Part of a small language model's weights.
Size: 12 layers, width 160, 5 heads of 32 (1 for keys and values), MLP 448 SwiGLU, 3.65M parameters.
Architecture: RMSNorm before each block, rotary positions, no biases in attention or MLP, tied embeddings, capped logits.
Each number is 200 + 20 x the weight over its row's rms, rounded and kept within 0 to 999. Layers, rows and columns count from 0. The size before them is the row's rms in percent of the matrix's.

# o: layer 8 attention output (transposed), 160x160, rms 0.0786, rows 23-31,54-63,86-95,118-127,150-159, columns 0-39
# v: layer 8 attention value, 32x160, rms 0.0838, rows 23-31, columns 0-39
# gate: layer 8 MLP gate, 448x160, rms 0.0692, rows 0-5, columns 0-39
# up: layer 8 MLP up, 448x160, rms 0.0706, rows 0-5, columns 0-39
# down: layer 8 MLP down (transposed), 448x160, rms 0.0606, rows 0-5, columns 0-39
o54,096,175,198,181,202,181,216,222,213,203,148,206,205,215,164,153,182,205,203,165,190,198,208,196,211,217,223,197,171,180,169,150,202,190,233,211,177,186,205,191,205
o86,110,160,202,181,198,208,180,185,207,184,200,198,181,201,177,179,176,190,173,171,219,173,151,207,159,181,208,203,229,205,187,226,173,177,166,257,186,225,191,178,212
o118,103,228,173,242,224,191,195,162,184,217,224,160,192,210,200,216,183,170,158,203,176,185,201,217,229,186,210,210,183,200,188,189,194,185,190,178,212,171,184,204,205
o150,098,231,213,188,221,197,164,190,193,208,225,213,177,241,221,192,215,197,224,193,189,247,192,202,205,214,219,189,180,174,213,220,192,210,182,209,209,214,242,191,186
v23,102,226,211,244,186,187,217,197,191,191,225,206,211,212,220,189,164,183,196,180,208,217,187,224,183,239,231,208,237,203,202,176,176,198,159,219,211,208,179,164,211
o23,095,206,207,201,202,191,189,177,163,205,151,169,214,226,235,201,227,219,184,207,170,203,244,223,226,218,216,217,211,202,197,201,219,201,192,208,216,160,199,195,193
o55,091,202,203,239,128,182,194,180,213,192,212,202,236,213,210,254,216,203,220,207,202,207,203,210,199,166,199,237,214,199,196,183,197,198,175,212,222,206,182,211,162
o87,112,230,198,202,166,201,207,211,221,186,249,202,202,206,187,196,205,185,221,206,181,204,189,225,217,204,179,199,223,221,209,193,175,209,194,196,200,225,204,174,179
o119,107,223,168,171,204,168,213,168,183,222,206,163,202,214,226,171,192,204,165,178,206,232,187,203,182,208,210,201,209,176,209,195,228,182,202,226,245,182,205,175,186
o151,099,215,184,214,214,203,204,216,206,204,209,157,188,191,225,181,196,213,170,201,198,195,191,182,197,205,170,194,232,208,209,207,191,232,182,235,198,227,189,148,203
v24,096,206,177,196,216,179,199,204,227,209,199,212,208,230,217,209,205,206,219,196,203,201,197,181,225,215,202,200,194,203,194,187,210,230,200,177,220,231,204,193,203
o24,104,204,188,229,195,194,198,208,216,173,163,195,203,201,208,205,202,206,212,235,182,201,180,210,187,230,241,173,188,196,204,161,159,181,206,174,212,186,211,215,211
o56,082,171,217,233,219,238,186,202,175,194,230,204,169,222,224,209,262,205,238,215,200,208,200,206,212,193,190,194,219,163,189,201,182,194,182,210,222,211,195,213,187
o88,110,211,199,198,204,161,185,218,199,199,238,222,180,219,202,185,192,204,176,179,182,185,221,165,185,196,195,219,197,188,187,199,231,222,199,202,215,192,200,181,211
o120,102,191,196,208,186,229,177,194,269,196,193,212,200,202,219,195,214,237,178,201,202,179,199,215,194,170,230,184,199,202,188,187,156,207,204,201,188,228,204,181,197
o152,097,203,215,200,213,200,215,204,190,191,203,202,233,157,172,196,188,237,210,181,239,206,206,192,194,201,199,198,198,208,176,204,184,192,206,183,186,223,183,178,223
v25,108,175,172,231,172,231,217,180,205,183,202,203,174,205,220,211,187,190,199,181,213,201,230,158,188,190,206,208,220,189,183,191,194,193,174,219,223,182,205,218,245
o25,097,213,150,222,207,239,213,176,213,213,214,196,225,186,220,219,200,187,175,192,195,198,176,227,175,228,179,197,182,205,215,160,188,220,184,181,219,154,223,192,206
o57,092,153,200,207,179,196,215,188,185,196,206,193,221,208,229,161,180,199,175,202,190,197,186,187,206,194,184,188,201,188,184,175,186,179,181,167,135,191,192,172,204
o89,108,176,189,214,220,237,178,180,175,184,183,195,185,240,202,208,180,190,203,180,182,211,227,189,182,172,223,216,223,192,201,176,187,194,208,230,223,189,182,211,207
o121,102,259,163,211,204,211,199,224,224,165,206,217,180,209,175,195,193,196,185,223,212,212,208,180,221,202,231,219,189,209,211,208,201,171,202,203,194,194,235,204,224
o153,118,147,149,208,154,229,182,176,233,190,156,203,194,205,215,234,199,183,186,202,190,196,225,180,241,203,227,220,191,169,205,192,191,183,178,221,192,205,202,217,217
v26,102,236,210,211,210,188,179,207,200,194,194,159,140,204,194,225,188,220,197,185,185,188,192,204,189,192,216,179,183,193,205,233,186,208,188,218,214,195,175,215,178
o26,107,195,205,190,229,190,189,232,193,183,212,225,191,173,181,225,207,222,199,157,212,204,195,203,175,187,156,174,184,221,191,180,190,202,204,192,207,179,198,225,203
o58,087,237,196,185,194,199,217,185,172,181,203,182,226,207,162,179,199,211,139,201,150,150,182,209,193,191,185,188,168,216,195,201,214,208,181,212,203,200,245,206,222
o90,113,215,200,230,176,195,181,217,194,232,224,171,163,211,195,203,183,205,196,209,185,177,171,186,191,189,211,164,174,166,185,211,188,194,206,203,234,224,203,186,233
o122,101,209,212,195,207,197,199,192,191,201,178,211,194,196,161,209,208,181,225,186,218,224,223,249,219,203,209,213,189,184,168,191,198,195,169,225,194,182,196,211,198
o154,098,252,209,167,188,190,183,201,189,229,234,198,150,212,190,196,213,194,214,203,184,243,184,182,154,181,212,219,193,190,181,216,223,188,221,208,220,221,219,162,196
v27,098,207,195,194,226,225,222,226,204,181,201,226,190,195,201,208,212,232,213,218,208,201,247,200,183,215,221,208,211,185,177,189,216,169,204,203,178,171,212,199,205
o27,092,231,216,192,232,182,203,196,208,167,208,201,209,206,233,212,219,211,209,187,166,224,203,212,224,158,209,218,174,223,188,203,166,217,214,181,215,220,240,220,189
o59,096,213,199,173,197,182,180,215,155,194,190,192,207,187,184,196,208,207,211,255,213,190,212,197,191,186,205,203,210,211,233,179,202,172,194,220,212,183,192,221,227
o91,110,172,183,196,216,190,225,203,207,250,204,194,209,170,187,167,188,197,204,212,213,185,202,207,169,207,222,193,193,206,228,197,216,211,183,186,164,173,179,196,221
o123,097,249,239,209,176,195,171,218,166,172,179,240,171,212,222,181,190,176,201,207,206,223,202,187,187,171,174,197,217,223,204,170,175,207,158,206,204,216,231,200,204
o155,104,193,182,185,200,211,210,208,202,208,257,184,200,191,207,185,195,205,223,174,203,198,204,205,207,206,198,217,176,239,199,206,221,178,184,197,249,185,215,183,195
v28,091,180,207,173,171,208,176,200,226,193,173,198,216,210,192,206,210,229,215,216,178,183,203,171,226,204,247,228,211,195,192,183,190,199,193,203,172,220,225,189,208
o28,101,221,202,225,199,210,235,195,212,220,174,197,209,210,210,205,199,193,209,180,206,186,166,213,213,215,226,164,226,207,205,208,192,199,212,195,177,221,196,227,181
o60,099,212,224,200,218,189,213,208,223,194,261,198,173,214,191,221,219,232,190,204,156,206,246,191,181,178,173,231,212,196,212,223,191,229,211,171,220,217,260,174,220
o92,101,165,227,192,217,213,148,184,228,173,214,171,215,200,149,210,243,163,167,238,193,173,197,204,194,190,216,211,193,192,192,190,220,193,197,153,205,206,237,210,184
o124,090,148,191,202,210,210,171,218,194,221,218,188,224,202,173,200,171,168,204,204,208,197,192,236,180,191,177,193,178,198,195,232,177,197,203,196,210,186,196,207,186
o156,098,152,227,222,181,199,199,172,199,220,204,205,216,205,193,198,239,189,207,203,184,172,168,180,230,214,201,201,214,183,189,191,206,198,167,224,222,180,210,214,179
v29,103,207,221,174,191,197,236,213,214,199,192,210,211,200,212,233,184,218,180,179,201,164,181,181,181,212,213,220,204,187,193,238,207,213,200,197,190,198,200,194,188
o29,105,217,207,207,196,237,185,216,245,189,182,227,188,201,217,228,206,210,197,175,205,199,202,207,197,187,197,181,213,190,221,200,230,181,231,224,174,198,203,173,221
o61,091,201,203,202,172,263,197,201,181,163,225,169,222,213,217,184,185,171,221,218,206,222,207,228,207,218,196,177,208,209,188,238,173,162,195,186,172,192,173,233,165
o93,111,175,226,166,181,200,188,199,188,226,210,189,194,245,209,229,209,222,199,236,211,170,178,155,179,186,196,192,185,207,171,239,196,192,212,204,198,203,174,236,165
o125,109,216,199,213,257,230,152,188,211,210,220,217,174,169,204,184,199,211,211,182,192,189,197,197,202,194,197,200,198,187,217,177,215,220,198,203,189,222,241,234,201
o157,095,182,224,182,154,248,244,200,233,184,162,177,219,201,218,240,198,155,188,207,209,203,226,209,185,188,207,254,221,197,200,199,215,218,192,163,213,203,189,206,212
v30,098,216,262,230,200,190,178,198,220,197,203,192,205,193,189,257,178,193,182,172,188,231,214,178,162,198,194,201,222,187,231,176,186,212,211,194,174,154,203,225,167
o30,094,214,137,203,180,193,198,213,200,199,160,178,189,210,200,204,201,207,195,203,216,203,191,189,221,206,154,222,198,220,180,158,214,205,192,171,183,209,172,203,171
o62,091,153,174,204,213,214,176,224,193,216,192,221,198,222,217,212,194,227,201,179,198,200,186,174,164,201,232,212,194,214,237,180,167,209,222,180,222,222,220,211,209
o94,117,195,231,237,212,202,178,186,238,199,232,222,190,168,194,246,181,208,182,190,177,190,200,183,144,195,239,183,221,175,212,186,166,214,206,236,179,167,204,198,201
o126,083,196,198,174,197,188,200,230,211,234,172,201,211,230,200,222,216,176,193,204,184,204,231,226,197,220,201,214,204,184,191,198,220,218,197,216,229,200,228,182,202
o158,098,168,199,202,182,213,236,216,165,175,197,197,203,192,188,161,198,204,190,223,188,200,219,175,220,217,154,182,189,199,203,211,205,202,261,219,163,148,184,193,196
v31,100,203,196,226,225,229,195,240,253,206,194,213,213,209,186,176,199,176,185,198,199,188,200,181,200,194,167,193,218,253,219,193,186,223,197,215,169,194,176,205,183
o31,105,175,220,181,194,161,219,185,194,202,164,162,202,214,204,203,205,167,199,212,209,220,213,193,190,226,188,148,200,195,191,206,217,174,174,229,171,197,204,193,188
o63,096,216,212,189,198,207,225,190,200,200,211,193,234,185,168,216,206,228,171,215,194,174,200,218,235,192,162,199,186,226,188,207,179,216,198,206,253,221,176,213,166
o95,111,215,217,188,181,219,203,194,207,187,256,180,196,182,192,184,170,183,165,215,225,183,205,169,230,192,176,171,172,197,162,216,216,206,217,229,198,157,228,193,216
o127,109,215,201,226,187,197,221,220,186,149,203,177,195,201,209,160,187,203,191,201,156,185,230,197,188,211,199,229,194,241,198,233,197,187,186,165,215,233,211,194,172
o159,091,209,206,225,220,201,173,158,197,195,200,210,209,199,195,168,195,201,221,191,185,227,202,202,209,205,208,231,180,182,218,188,201,230,202,185,232,199,217,227,229
gate0,092,192,208,197,163,193,210,216,200,183,194,210,186,167,196,178,224,213,166,182,184,260,187,201,216,174,190,209,204,222,214,194,202,191,234,178,201,192,218,201,212
up0,095,236,195,233,218,224,215,202,166,236,186,182,205,168,155,190,201,199,214,224,244,162,218,197,163,209,187,212,191,191,177,219,217,183,189,213,201,195,186,222,218
down0,091,200,221,192,229,166,172,195,170,215,219,192,248,200,221,201,197,186,192,195,175,247,200,194,198,250,202,214,192,225,211,192,190,191,163,217,264,185,237,190,214
gate1,090,202,212,187,186,208,208,203,180,200,188,165,178,185,236,202,209,207,180,220,176,201,213,195,196,179,229,162,162,238,219,220,174,184,176,197,213,161,230,190,184
up1,089,227,202,190,178,189,202,206,173,245,181,225,182,193,225,210,189,253,219,214,211,231,213,178,200,181,190,194,196,209,218,227,184,197,187,151,207,212,209,213,223
down1,092,177,196,216,176,187,173,167,214,168,148,184,215,220,193,196,208,201,166,185,211,175,208,229,221,238,208,196,190,199,194,153,209,195,214,210,175,186,176,186,176
gate2,104,204,187,202,199,221,196,206,213,198,172,194,189,199,184,214,209,235,202,209,189,201,197,181,204,199,204,210,201,198,191,177,193,215,225,166,182,178,189,185,193
up2,109,211,205,185,210,230,208,184,189,229,179,199,202,200,187,179,202,193,179,174,172,196,198,166,239,190,211,205,191,212,209,212,224,193,189,149,193,204,232,229,140
down2,103,200,175,159,162,194,219,188,226,181,235,186,235,196,185,218,169,203,213,209,170,183,188,238,218,189,153,217,196,182,210,222,214,202,206,214,151,224,185,199,173
gate3,103,201,209,203,213,184,210,211,257,206,212,184,192,215,198,219,170,194,190,220,187,226,218,244,190,187,189,206,186,213,243,211,205,205,195,212,235,190,172,234,168
up3,097,231,174,183,184,217,222,171,201,214,169,220,233,210,196,248,172,207,208,232,191,190,185,222,204,210,196,183,184,204,194,179,233,199,194,199,202,200,204,215,209
down3,103,195,200,223,192,195,200,223,186,231,192,215,171,223,197,175,210,202,177,193,160,191,222,188,180,203,223,211,206,189,174,195,169,177,176,266,174,218,219,159,222
gate4,083,194,205,197,197,188,203,189,189,173,214,171,211,195,203,191,188,183,226,184,204,180,197,213,191,202,188,249,215,189,228,190,199,203,217,192,213,244,177,181,256
up4,090,188,195,230,184,177,205,170,227,244,232,190,223,227,197,193,151,204,191,184,193,192,240,216,212,186,245,222,224,213,232,191,209,170,202,200,238,174,246,200,153
down4,082,185,199,192,197,175,193,214,194,225,223,219,174,203,198,200,242,158,208,194,199,198,180,224,199,180,151,168,209,207,150,175,209,200,192,192,206,186,181,197,210
gate5,101,161,189,217,215,165,237,193,207,190,198,219,203,206,207,185,197,204,183,186,183,201,192,210,185,190,208,201,195,203,208,185,231,194,253,190,181,192,201,209,215
up5,100,175,226,234,193,190,190,199,219,197,198,208,161,181,257,198,206,185,227,224,212,195,191,217,161,200,201,202,179,203,203,210,187,194,208,204,188,178,208,171,201
down5,104,233,178,177,206,166,209,203,188,187,189,231,221,221,180,222,204,189,185,174,212,211,226,190,226,220,174,221,214,203,195,187,196,206,226,183,201,222,221,213,180